Each number is 500 + 50 x the weight over its row's rms, rounded and kept within 0 to 999. Layers, rows and columns count from 0. Numbers have three digits each. The size before them is the row's rms in percent of the matrix's.

# layer 10 MLP down, 128x512, rms 0.0696, rows 26-127, columns 384-511
096:581552418504528602505376486568520535433559425505508489508543529565483431493438444507503534536538458613519423402446576534413496539516540571525521443488553549571487523458507449590516469458490424542513443499451555513499477513513496482483495538537499513459449442474528490488528528381500559537463485545480454510536484440451455562552494536521545517444538521562484438526566520368531451508455
116:487510533553414527468470472458507549548481466503543494426377538417491466514538457514504447491571572529514431572384420480421479464519574509490561571557499463522458524442492540507430483554460561434577530598545497493582467455459487424538510489523514473546547505531423535447424484537654491519520444420514524524575473513496534482498462405487516522419547441501495537495470488492426529372547
097:488476507402494503450436450515448479442514527429516553440528425430410508519447572546438458537578623537474533445558474624541510483502533536569588439500484455534491454501458436513478517504507584501561566569434520505569504504517467525470587484516488588586535511473550475464451525554501473478448569475532521603522440494514448470533555525540462421522485448484527583510455519530412464474459
102:549564465560383524453432486610479502487522486511520408450502447570440531457535524533435517556550535490449494528508556581508626488616503454487487443573473512441533542517514440484496455471541461460507493398574480546514523536521457546452541502543567467513446521496550435517564533517480478521585434540461541444493520534454491300516572548455502493483482534636577482546423481495482368579388
097:508444445521492481464521559542538561498541524470451531455503510567514505497402413601561489503477433472575492424482540534541453531545481529548478500458495543436496506480491569477517444494422517432515478542426493522507510483390494571491577530430550621552499340480480464578459452494473539485530573522541475440544532511516480506551437513381523496497560499369494417504515505434443482507458
099:515438479569463507489542472447371454511414448513662568512503487513530601482525507490457458615512559491537503437503457487606538483444516516425471441614546569431374532552460532457393476527554512624532480469432436510489550477528416537595574447513510557466501473442445489486407525551513447473586530495411444517453437469474565556619525547477584528452523525647494522540428430483523504529529
099:429495467556574516440422541480511474508445434568530446554500573436536440549485514522474481452534532481524499530472410460518405434425506538436563538497611481508517500464440482468436479493474545460525506654519401615494532505541456557661550459556571561527488491539504475543436507635472418497451455516501464503473534529445623528473533462454445515534490490515519560448533460491463499590506
102:517496541535506571550498450500524478508491492405497459449442507462588560507451476462465410506485463438456502464507501512504514473558500470589547412538508532530491476613598438462476624440468519511532554532510511491456464437524520475523532519547514612422511491545387478511495464470507616426481503524625444530588475506467466463565574460409540443527496586514503544522553487432568518561503
095:554572495533540551436504512533508442539499521574440502537445558442483559399564489537515504526486488485512491581511485434431476449526473443498450487535495472421507499577471499521497515574574432502520454520517455482514501500553588519535500462450549542405577503595458577552527429513535509562432507531523512415465529523523409423416349542434493477544575460491463494518498491422443508468474
101:479571450504469574485430492451512568461579486594530485504483482560564523501521443479451493474503475432499457563490522501531592484469470484368466477443499458438495462514437526549498481521506639438498452530528493539535534471538434564499480518616522530487426537582396503534489449459496505534501392568436513451522628504519443486483485517411404472480537513487535559421537442426517464462541
097:575480529541512433476402483495543495576580516496534438422441479545476477508515508584440502525455526526573529526480496515486564616481524449411475540584475498548504505543445502535480466483515475439456476381508467593493443486463566602569493522450484469428509570472469486513504485448472495516503460473569455464404468458522543548506584501461480443420491452498510523483470483535550597370496
100:445523526582542424454448428496525539469506554494490518566502461509442515513425536499479569532475423499523595486475380414531517520372492511535488516459369530481532483563491411470492460451436393551487567578413547465488525452454465490485445469443495500553478512500529543542510435509419586381452484478499408472487499477471512534529571498467516553459587502456508514516538515455485474563497
103:407428399519507546512501526508543526565596521586434521522465495585543521474461481540503493512489520457467439499484594493374431584506559479539528485596504580525492394491501473512526517568436527418492437517489461446514458491440464482544566565532450494515493418485487561489464446456566522577490557492520537518504528514525402508526463534495549528448480467464506521588601483482483531488500
099:592464511445516422473520473447532473506435541553457480587494477490508560515494428568500471504551475514447576412540436382505527541496510622575543535525544559402508428545470429445492570429532410423543498491448542423465437478486413559484492485525487499480469450364462502619586573495619538541515499617405524428468564521493429497505448467492458474545442575517516477483460505482522464481493
096:467508532495443497512516407396506571513545491582465518491486522531576541407447498532499432391486444528437547551516636479515513551559564519545416448495509560402328492487594584472522455495465546598552504501541425481599553521485514486528526481497442424511347534460515489478506406454537550501588429462511570434430505466463489585546553517384493581553466441542565558462522536519499428443591
099:517522451455480477415480499449499439535466465421533523553462510532415504455502488424440473324503437530468463455468476516541458519600612513465462523416541450511524532520543525535489532512460452521495528434434518465459510459461480518453558412481492504542521499552482435503445485605565450544461561552487560484383460422540417485479388472457505548569519479460510492555560564535538461463444
093:491547499484450542506476535457458562557525554547413377440577445582503519471574418491488575455469477553523500537558512416533539473664535416449545524462444518504481470446534482566518569523457487506413497437498531481454472609570490396495443557529479452564399509457565493502483593474443498482503516547485533512522494518395531509494539550417625474554549477544524465473535482485534592440521
104:489566531498528481426511560448530520494459388454434504479542613420433575537568433594449429483570600417435441474477512542476538551466566535545506433521482569519502441485494549433533554500534592515480476540474451454492518598518598418468512500478554475458543469521459569482392501502486433449418583501548497503428494479620457477573514430572503607504452470477487557528567464512487497554513
095:459490549495512492537505479549530515569429486386592497589523463523486510496471640555483533583475469514484480597443459523562492533498507520471450442510537544549583509484445429549554499559497431522472449496394430522534410533472515390495466464407511455521516481513448503447525501543477522556588514460480491574470504513470518554574541439448484450569574531515484587584572435636464496486515
102:495470575492496405584478490600444505433468534400433443502525475472507578444524492441601530513535462475502580466585499495452530578516492422560507523555529422498427481431511462501509533415577473480515485493430489431505572480442537462543456507442458447499470375486565495498583521611570551439510596453467527459551414529482526480464427581569474432465540516480401503489491542545511451503525
094:504516471492516531463505484634436438451465530460451451443507555464554543544518551544537481642525526463530480477534477524511426511453481482484430508562457441464485483530604491488486523419522440594450444544439485513482448449508488474528448572453510512487527607485430458507498504474365446464494483505510525572553499538569424427476579480500493406514524527453465524523499498506619469445493
099:535535448425486480465508527432554591494537534511492520582515555516401533518480459392523499492431493513455536592557573450576561484467484535550485495514478531458512472485549516489589397474583515492455498482476498431445494455539464585544536513549550558485441456468510447503566490488436552478543458518538462512495555536514467509544520528534504492455490475487589455539507473569525505504516
097:488536544520444469498540470510534540539478562470523511466576493490523481483620505560557486410459478595501501611512544533502503452453542538520489446582419510474411496509497532504460547510448552525519483496471417488488488538528399505440468514374530474516615481494439550395445495524523479600422435447531499562514458454469441554538577501531494513538525531515389524459612539508433557554485
097:582434412519517522467445548500509527506487462500620528524464484459452522496516525476473439448538425508565518507430428432401479573520499522441548477542491460492473483549487526534457469509478542457586528508452547480528475504587552476461456541550545576403497508514526470425520564549525455448483442418502495526506568505548570539506438513477486539491538486485500451438349471418427495493567
096:514480575410498457463541497515521584537442544445491520489521588479413673495552471539530482510483435611468580550562568494479489583450514498411535556502613556480553454467492585541449458478470548517489417447460536539435465553474481564487490525525546447645531458431541487507450428530425611468464549502463442428495566444461488422482508495583410448554558459526519516539487525561418483440494
101:568468465556466473501660536608472460500454492431554497532530507438511508469511437494446524561443438532485522578509560525526514518429524501503502587470480476554439512492491439524456508479535519506419477646525487509421511385554542433501468503467446524560497554408580428518522420492463468467558460472475456478508517457514526628472496503486427537551490543403486480379518500570482429544547
097:499592512499397536497515488479345406517573451525426469401565453565499415515444491438504441463580550511553458523503451520457481440451532534547492488527547493459642536472474413427422497557484508552485457455501522528450540488494483409457529517590451610564493506506461507525422467566441532410574561490518519537528462429491473481507457550487514484498580442464473546516549504509555548491398
101:549570446450530547489533423482530499503501554453544539375553471470515597455513593445606535397449515572456362520486510499493438419363544542499453503522491580477458551531517564563469507438476535566497499463555525575399528579548521493547534463434561501433596460538475521556479513562583476521541428473449463404504490430579519521553397442438516520474504529540539513495488501490426483513478
101:598589532537533460513347469445431464516514493495451520557548571478579570478497460462434498476493506566533459505543429484498571512509504456457436599429579524453544453473482536522540418554478476564433478488509530465479522466500574590556625492541448569419478483470542476565506512486445488480574476447533370495467523566435559513459507420457488541430489495563466507457459458484503459573508
102:454534541514535497434593487546448440501595407557550408504492520368496390584485450573537541584546529486545399485505449494532492411482489453423517537528434468522456548587503497429494478442510536534391441521412551467523396526502484475493512524454509547542369504541480507514532454491561554488484535488488607452464504489518352462477467538556501424569545533498545431473451453483534516517581
098:405533529563517492535462512478439502506544519554578495533503496478453501579500414551579499531545528493534456534465511458591538493538475505531417502549530494503522562470553487554434425569548583552529589516552542528420447500482489551454459536495536504493467458576504538542552579480599487468544560465527546426579442500526448533445586486587481488490411539531502465501441496410606470547478
095:469502561447491490489479385468458527470509479583430448470473424423575510484532527508539460479551460566541430464496474514513542527483488550536485540514523472499572526481486481622526578571495463510451497497498437516619496509455578468511507480541500484497450544505559485510551509555532506512467506492485482525478543539559598562402603499610484452568592505480498493522534533488485565526458
099:515537553536492447543499485467531458462479492442554438529614568536500499445419613469514486564488557490539491511605480447482499511525538495522498574525575524482542510600496486511445432548575484470512499512572421427499503521391477549516527509434478462433509484478479618477534480519500503428589481451483471495444508614518573524463445500572324538457497531438514537504486592438541499552489
105:605496579480459454440407463508437508534403546514455437527475530595473483484474487415535530493480537628532522499482502472553496506467523520540448522512456473495472531368518555481526517476430496457535481564363523483458552440545468415466599479409497543504449539468424550556447572460572537513469495512459509498569472439479543419509427480550468431523484529463410531513562446453527455430488
102:467422517531539476452521511416485579462438458599611509502539484466504479471540506428439492490507476529467534480521536459610434386432500569396456507450613546531436482447529476542512406403558470465470465473421463490528492562418532453479496462430507494466494566429525521519483608393431618522422663435554475526515489480430483563512441471488485511471518525542574499483501503480458529514493
101:611408388550494413482539519486547457508499511521355483423499507570479535432628566513481563526438510474561480528532479485477523451524537506382554491469590518502405547432477539477510428524508596507487541483503495551495652510452536410543428517569484461550497381515494563449478512592468426490571418494497457508494486459456485472551470495505427520467564517502501515535572550418490405510452
104:494493510478454467478427469513532564522496578496584493586452482530389646559558566528605460578528526466509534611501511465495486481527552441509452504508555595548560550453414409537402415426441547423603468465496500472524493524527508480651470448499417519481469394513410508463480573452512517542534463511548555529596492497501507576523488506469573486534528525500514522539445558467543525472550
097:592542449538446613526447494482492618600485487506478567433485540407493488429576526496474525529501449516554438447454527455537507610444418540423517475513470369425518412490455489507533507534486421548443543443507515419507512591560478536502439476508536589447521504552589490508541509520532391516500500436497418426573554537534622497477383468505360527550501551578442551550421551318504488452448
095:544514439462488470534451515522568458471538537479514471593466589499453491514551467487503425502523505585509393484454579499546451614487466493625447463573485462516567528543478486504537505429471474581512466539494503348538490552410446527570512482490489486540549581467501446554527494437427563565466474544405576439529544478528440586467594521480505421549526478483487507413537434434533542510498
096:446455499516547423536497591574512499456509509488595472503509458509416545521465521519495499505598413521529449476517478412535484495530505478434466491491458551574492543547415567470459470383451504515481449491381483538504507477510453542463499504631571415358482537422568578532584481519467506504551521585442487545529535567576493471573480462479420531525489424510477424502560500544493459430432
100:460479536485522466533481523499519445391491443474416545535504389502550492439505531469494549532507498389442533549448555442478479547525562460547569485566559493542576453472465521563428437522456526543507545519534609515540498451560523414485483474518594617534486478518541438517491523434466490537448558481563497582526538433475552449615523577504494574549518570462503470400477481508385459519451
104:434574464586550437474504465535525522544519512593417498554433521576427486508469534457572470488546478537653416518563588583535444490431497552439539484454468414441461511475522530545522461513505495410514439597521441440447508455510422483532536476515554445552530456408482494580471500508450531449527399512526513501461565490494441598515476586499527512491442437442489570488578496501540509537509
100:506476425558451498551550495519460619410598536462551575512513438562483473513521575556586500529456510539503418448575531434486471540509519475475557488532606505536493558476538495442509449519434492524546537530464494443475499580543558520587404532500468527551495569605435450511423497476475547530623467540473423488496501475561536563495636577550496502558537517498523560555532556522602433453455
101:486527490456507530485469530419515559453612533516462504488548423452492524548398453546495539557432578425398567495498560518508464492480481511546576514443455504532458492612463500498569550460530570472503464427605420442477583558585464505514437573545605500530441571521512434574479477491420478578554499494501529467504489572539436482548519566524459520511489504548627466505471446560527473551487
100:449474570545548473498546511455515553513500439556451429438465498510512465501549515553453462454569561419486477450571478482553504530590572568515462471510483537507604533428556528465523512580540490466564504624577480527396432487475419489464468512464538452491458482525488528422468564379425515536401515398397547551556448520537533499491466439486404442566511536543634585499500495483474423541466
093:519490464564469452540388522529567545511420521534522496544483535599468458525506536489470443511479498467449540495471483464469552533542492614451472507532421406472455513543436561445537488465478525496512508611441559605481515444632472414569457484561590488494424459464514528497463433517502471495574377489507443444536464411530495442546505510366493527503419505505465538492543497467473550556484
098:485509531531489470401549529510494476420481515553419540507585449502473501452502445469415421501551535574585507551467466432492343431551581490592515496576521502538459541591383483452482486543422557572573522562495560507471619457559453470453531454532497468551414515495501563564459552491408608497471500498471527427484453488504515459479558540413435531611506466504452552507501494481518555505548
100:566423567508482461497403529432518468427457515523446404495610589462443516517455487440490565481482462605613532549467468618513419402560416501408558521524513506466501536536543411499525483508565500414538516565470549473588601516513498354505477480490575502486507529384582440492496536456473561547484547481422424400493527493404549620498607523569478528529515517451588488499472555472503461471426
101:534629596549527441427511445508559462495512465545481454530593435526478532517485547478499490544465605394482597479438447525519508554443488473521563416494560470527576513524553486470499493457448556432553548536532497533481472531534427533438496507532526467563481438492545498595462564524468543458478478581531563394566591403527483430549522553423478432482562623450540516512523505505569413370475
100:456558504515429512584510468484572525572462480479622534500549479615553502505468638533495518488487510539412457507546467491475449429575434441459478517510498422543452497506515554532548575422518455532384404533463425548533559579537539555474496527450412402466485598404575524523458547328444474465528494420509544552487548470565542523543622501524521495547550547446376472481489438527573593532514
094:604513490498498533533548462521541405522487521547481433467483510495471526496410439521477473431461466583468509420515510611512486445396491448523467524430430580581535459481529478555525573558472416474485554546472489431543558443468479435593452429505575525564468507524493508521469534517413506488481611419350480568590467523511472522507547545526543507482554502532532538513448513535446590488458
107:498510506564549507407472458545428475514407456442525595614555522504478452467565516581431579515486505506539480506498469543549466485455518434487577464521468509576496539385408583470444497545533421460493530466475473426449459495551535505465557536397538486426568528531510401440493538487509484472530560447460491510458440470380541385497520555548512549558567574543503563458436495521437508474523
098:548478467502592404473521430498519541473486449561484593437549540567536405491608445514471435478520616528502503476481475567574537480395573528471437554552480561432488571504528512481430570514484539499498592432565448452522332507486499502508631449495552442490529448448547446437463542450524497583528472562469528533560432445552412496428464476545541539499547430484453524533472519536544544431510
099:482485495532470531448495509533517421520440450471565511512508444430434517524496521449550503489470530485460558591517525633442583560483497536505541491519482554475490532540484505460414520374428495440577530455524449513549551587471456600528499460514572420472611551489564600538557429498546566505511470504518487656394475468480525549490576527490447497553487545528581502567512447471534507531627
100:416425553555581485495387558532519430521533558513507464519469477571594527408502434530477534512348521580550486510524543521552463476439534482534515523617480606476531521505510555488559575453475428477501462555376470525454479539358519461550578472540448435420551447546426433460551487539520496441513477553532478580338474542541512532503452540535584506511520470468503499413520422473434540541469
109:471563500413455436415559459410453560426534505468506459469602547470543504429422516496538406554523482513485458457425478477545441484568546497491431493486562398484498448455507471461460510512386516490513499523609497526487523501485554424401511434561547522457503514614429426473510388473590432541594459581545459433583459480531466423560434449443435594466497501434429507544538475519523514455545
102:492495405486514480580460575504541488514416516503566478490585515497486508532446592537491493594478463511432546408572571380471589566592513590506517543573522459459589452515541452475533480545566489501497551499550480526487568606507511460417393488493615502499560501499539516483493612478503564502491444537541545528431536577481454377407515575549473445545577466544551559516466499571510530546526
114:483440503487544463576479450441518542516542550404549522461503431553468415511563554553523514461480503496554541627523552456449459468534489474524512409438449500570451479397497456488506482542469553640526472472483398564410550351523388464567515412446539470442512486449487447501576405536425548576453547491538465448501541533578571590563565458469519482486436481408475497509450555502525524479493
100:567472419561555457545453438469591527485407506446565480500502525534488494424499479564438503485537557569503538529554521473517466447482444454464558531497511579527561519459488550483443354539409451454494604491504503455505451532479572526440498506445541447468534400498508526445460514538528490546503367520539468493463468461501398560415557465564522518471548526404566546411456564479476506488462
103:536495516497482449447545435456528472469449534481481539404419499455548503490487503462495432544474551461543511565516507564470547531419518561440499533541468451465556426462379520458496570476418549512432539589521594499585489492563490439514515456484490503561472467509469531465499471544525597558492508533557553465621446488503483484532448451556504434438385580515494476503532563421402500491579
098:524452504602486431501487455442509510455491476481560562462464486481459547493618547552473476465469514551470480479474484531495489594495434418581566524480481499450505417443545475376448485417439554575508503455401563646594425490520456447484545454581488424465462540424526544462580522560532511529491469509433535421470506542539488464473555605519554478475539552469489479549444526577564554479435
094:559464505587495438638454499495523497583514440607484468542466422524505543471490448446529552524506419540453531471545469434404545397484442465501499457573592582529368463476561498470530452537501441454390442529537497539365495547418552553537454592563543499547430466464515437501534521563531604552528474510485433529529498482551556500452496479445473488526592449408438464535493481426467547526440
097:470513533526515522478504465510599516493443502553504523537495480500444460510456466461510444480474540522440490549465498492502499553516543571504545457492471540464423592466372549434518395522468516456590595503504492481490526403542527511496545474505521469389576415540489473486553490499430470517465533553431503554515467503547389508512445398472516529452395505485578578529442534408575462499404
106:517546501493505490507568551490481587436501509540560526486471507441532442542550447485488467533538486553462518462583486486443537425454477585518532454439460535470459389487564520511460535494442414542509463623576448381415383647523443516531487533535544585426584551494459612515500518558544609468418534507485422492573570537512463514476452561549518438476506522476546455537492479488522535536500
101:472474511522520419458502446485504527622479524512529481579490554527548523437480479571504584502525507422352536537516410500534542441490526497480573536609561592571384525502412513564568484434485543537513534510492476547526531518555465472546479541458451501536556536568482610469580513545478558439421465449516543500494442555537457436495437550487552446576473554522471476454383446425501548506505
136:532515538456488641453525446520453545422448460492443516548552548529532508568462475468512521519542495517448479428425491484539431562449566429478497535440581469514499426511432508440514505491445510550474467497479487593502465488492368470487473477494526447576545535465417533468462524516492432452522615580590535403525439489424496444517442409441535515613542519422552563524570558526451441477490
101:574486501521486468518473457528382616570418458539518435460539530523506506445500488525496504396498511522479444500423516421418524573623534423441407477508469447482485575506494498460441524514491527523519459560547424433496434465540477485593519457444377497466528433413447500513504507490559391491490528551528413509519421489508435469431482431480580513486479472473621483483530586458489441488454
096:523508486411384476530516457479509467576504505508464538509547540550467494373557549637460372480597542504555581523483588556547463487493551506424564366529527515594532437467468507465467512484448486505503524578501523540489468457505477481427500434516518369509485522448514502455456496581533452578491473555545512548459441420452454557502488484484529539586561454543577555485526480521615421419579
099:428553660545461501537596444501458517485438518452480535469575601503472463488509484478634528413500506517500469421517436544567566506358491433389519526354427438564468490468483564497488553583428517400519525493538499494426405448511559520525513490483563459476510589498620458464458526518433485518335582474473447502556523529498458519482570460535487393510470536505542567531510525417490534534644
106:469484561476459420503493539438557518597543581481439517523434543476395533447463530515451598409473408442510522537498636490522603564474480514471498465560541572570483531591526425631555573408502526468421527551432419465536574373551626424525416531490461499469523485478624485510514491475505495509448554515545429521487592472483478425571495503533491474503621461425478472459529509468430453492483
097:536497550498479512494418507503467423494560524473463486473516530446521484414506437619535439511596477530423484419535559537539451516590561446549535505489554465495423559503535564480478497461570534489484454539366525467518484501549616394510438497575572462492570563534484514556480536414465433458562509521473513553554504559497538454494542514544485502567480490423535576454543472515589474568494
128:430443469511435520550473556515504465551485488506566491443463478574514447522543519451572535578487493460468547516435450481438522471561481447485594609500517415435484506395557523425481570429508490546553491556406529439387502578592501574488516493533425479552519488572568501427457440514516371548526482493539556445558428521442435451496530445412509470588476460532479452516527494494444458470428
086:462490494453464508530483541491555523483459449480526444478483455552468524532530445496413518605612447507533498565487458510554591499503465499596530546580499495487437519488457470518472430456500554508515484416524550528519467526487481484503557464471525568484604534554526485475540498483539538515470512736531485499527543519534489514538433490485491477576528455500442527524488508508486562589485
098:437591534491546555503553519635486503574486506546559442504554449519578506538464589474490524520505470481529505502530439517506571444470502523464433547560534376599494529482522445457536520518483446385463494488463514570611430485582504455549463445512503550567530431492471512498496537508545551475523501497401542551509460510465551482480482481527495413483500485386551440398543544492326504599496
094:486472474437462617484542484458454557479593556459509516564531553529531483547450514502463543464479364441419464539471478437533526408477535491452571427504517532565383572471515580515411438597509478446489468482559454496512556514493542487425580520443497519515534384573518428554380494526460462466551546450590484494581534505420483487525479446505607551521516556469403539581549552482554514463437
099:520496510490500586399466548485467589467462478479497528538567461587526424422495492503406425478540558421466524469466480561530536492503572486488419575502462473551558460517568616446479515588497447414475484442543503509486546555582393538561450479507502442574535490568427519374437533506559477433535496498468471480505412494455415471525515480469423526497487508532434533513515500590491433503564
105:562520505414584562458456435549515468454450564471482537623533522480588494518479436544468443577561476470513539556476566546530502412515517517503443524488439569476459558566512519539390512468416516577480552644534527485559446483411440418457479447575541507547422501424498531546407506411498560521481506442462512532544516384529529520461524492474538509505496593581577514430488506480492572523520
102:517456440405454412478501506448500526506529487501538602569471504485420510458532430502520500555479534467556506447456542435525535534458566399516525572583535585402596577388508594451497523469492513527589531481455486557541532522518582446478597408494466580521538497507461435547432498554530426563472505592508431496427464451484470429540446484424497510471552475487566525500440521486444460480511
099:568476477527487577513472470512548507529426577507508462522444459473420492438528473552540470476488524441412428374421491456543497473591523614532561524552421611513555497514477539498472518562517496473547519477493473428605559520366420576560526476577458473561557483506429480485475553470509428476492511513582465463520441485420410562545544476459577508487598495518569553463583458482489525522425
097:499462419393513511512535542455470537598520507482504513455456525562507560494557570478554483523540515505464591471579496468436557490500512601426471562552593500546480452489539446525465610513602472536558430533521552523432524430595457507445494514559531457604489468564554494538514458485520456395502440566419460586546549507496503605449454567475557520534432481486517451538519438455388524495439
096:547494430506455470484489569512562575587511434531478513526428449558533465547453575362489496605498443452541466449507428447428469475523457544495490480517525665502539409473447549543531400525542419452509444486511438507511488481428587534500527502503556441554527497514440392555519532493509462426451393554426550518524539563498570435517582535481455590519614458525433447448554509595435577446556
103:582516535491508500512480463506452524530511530510498499563524526509411524424438572429574542519368455505463570491562506506474527399438485451552537467474434549516439490528537616492486516489453509537471573512491424532410413486462479426492537428456482488479547485488514465464536588480440502529456557478491554469457492474468508549468472487603535482541525505555521544505461521459427487457492
091:473442525505549499524399509526551457592553456485495429418318411527536525463444521481491525469508420388519511578542519502406469518401510468526476462617477492352501500564533576524513437432499457555472478435444524582546474496467548567536569525484461559462502479511498507529495464520582529531577471482474528582488498486499535497541496502463464540515509468431555573357498431529500550561526
097:506408559487466485565508488499408517472554519547442447424534470524519535524600574541518456384508480487370630533474629534521492579519523549505495484518488493438520520596583468517459630502381524484460485448490564548474553501441440434531512557402491549535540565536472460538500509502467522449552486535487583504448430578478578546479486474412455471394458467538451470446493517579503521505532
108:443514526593538523540518564429467465530528575482457449565602493488582502462482480545441532439543479606605550550576463585504537523470418487446564538499449490498540513499525539499489531488419566491517465455441481495507561535506439516456427485450436546547422427516537532499499439534487491385478525577560467541438609412560593433524542528519466497453389478373474468434527556566514485498539
118:413438516451606507474505466527578533407465510576433427507550564498479524404524496539574497460450396468487400469538465455469442518598492555520538487558481530493493510490474451500509393553431498493538400424588512468592525554429469473433474518468549510525386458479498538542525425472386549490528454557519494422408448453442549411461576491528492509463474467539492489519473509452487418431473
098:474464414453429494517549507491432506503459538526488512506495538533438553511467488406523573492569474559501570510571486478498486403481431532465456527562495585437603452490581498415460525471476429431467487490404523453488509486412514410521445486513469547452538457487531514456513551482641496564470524441447506530487577533483473529468495501571488544598582542560534448564498507468544568514564
097:599478639479509554517429476498551464488509543488395339477455545563610504432551409440493523487526525489535568437529488613547579532505449474530441492414563558534409478526454606449478557545518457506514447415444492547531525458502539557506538535461469488533506498449535443555610483487505479588579386572478429378583512613534495538472421500525431473418459378527406467568505585484491548507467
093:588501514442517468521507433479476477438412481432532511501553545564486467435603420567502510436433508614468575423504529558436459479524517490498513598486476536539468548515472429574452569425478403520490499563527514524492534529441475564474507513563511562508517614508509499515527548431476521501490520523605459544433626544480471541385485399540430482455484491508491580480385585473507411574563
098:503368536416434521528448477607546389576474440541491486476460530626473405565489503474442520436478517446448462483495537506456462515513467468448503558493539557520474545550452522453534487525474584460521474526529481517588433439516486529544526498467435488496441519481532564355569535400520517413378501469456513561510494502511460543498500498429596481490484548413487442450532472518481495523596
102:493441494553473469560606498571480602486476543456478494510472533503567575491485532429507536499436527487583523474511445444555573477483504439493518512518377523544472405312489561557546538557541470501497471490414550444458541498426500413530479508462488582518549461515489442527550394560510600445439425523506510485497520486544561501509485565492567568534466426525439421393541482502410498555488
097:420510502609523421528422524535496362523483520550584494550558535504469515426439476514554485594558523513499573505528409572481497458440472544410552550610484576499455522532486512453544455487530468512621415473496523526519482489455544579498465504475448586543465425540541486542405408536556541504483498464481507559437469498490518468409504524559503572530541486522541474484441459387460572445555
101:547540623414474505529517449455484474425540503524492403549576466503412562443466576555505547451585488584507562566591449499445511525525457380441434497452512457607510469508423493457512606461487491420503524461487587424539562464512564496524436514491554479591509568517558515447571504383545482556493517558507535482477493526564516562465516480513468477462510531510558506516507480573561518449460
098:486568521525516493499517555531493495517423484601517517492589510506438499512431448479597456485458495499485449468440510474469479514620497509511431528551471426525480463453589551464563508481562458529540481531587535419439549490553487535438468539483481553425430511457468545533449542488562527509481497516544604480528514519448421489534525466536447515549447435566475479525446460495577503521437
096:544616518435525417498398496456445487560531445526507418536478532467551443565557406561511473486467519427572400456532423473476511409469562556531451452526599534514553514474591514469577545536493550435530518529457545419465460472470584477506526456514457490501555530532481528480514467495506564467525537595489496554497446520533466499560413454493433472505440426495621497476488623540533471500576
099:490512472601524545487388467516546569547535508463500487511515486527479485374607473500594482474522471497529469540474473513422461482467449530524505497579444503517452479504580592464509484483472553534523513439559545448442578465544522464447625494485480541548439403567542520440542422555487567497518581425543483474511498447519442447530484514451432460530432476527486423483560563506494535525480
096:547567582505507576548507508536521527462538540476452485404412496470468509531519435541497532444559426431367527466464400586531390527491463518473512426541480455483556491513526463449595506502525470533408465482513492485535488503427505565565518495462455458415544486488483427523575482475464542447458597472486584520528454430388421577503520514574474482490570458506411504563529545518485531490594
100:472492467562488597505464530522540443480432531512433511556437535474429516560526506400465486524470447554604474490520548501518514475477560514471404602585501513429590449528529504533506541443451520520484479580545431600492548490443494534509475520457534460463518490446558449496429458494490499532467563463415395501567467540519441457503452570493569504505445481475509542480554544514558516460438
104:464483526522551490613438517490499529438552582503472472544512450484482486550458524494626478491418451487468463483594523431469502493502489488542478538559556514460498475510540500514595424453515590468447509537491525500472552471511501507554441593369408508473503511483497529513554491538470514447548444495510452513596533540593394550404536469443450474447493557393450491545492478505480526579498
095:539479584535470554462515425493495509555552469431465490507538486482651529474436527598470454423488546555452558491507405411523541496422612492451405509480509474503541561512479521537554553500521512514515461404552592521403473487553497549537564440558533484436591541506474549488481454545548458405521562531412496541497465451433506517518524421481481467491535560596394576442510465542477493445575
098:444498489566540501528479536588454420522499422556453540457501462505497491521483466404522483538437568518488577606550473412501601541438529521520482500437432553442508516538492526460481504473492550464518497443518507584427528549541524568450535475491522412511516494421399524545412457518486374496500553481580519528547592464573478528424466489553519445425532581544555448508506429426438495503445
096:477539538603484456521455407497519427496548437529523438677483488453526468461484463440496561438534436534468506422426527418460472506495519480571482541493460428501502437576492521487481526418556428543568483513532476482515487493439569550503403412466421580454503522497503460556513576538546485520502572459544665526515520547469515558544564484467433512537477446544480419456409491537463544571524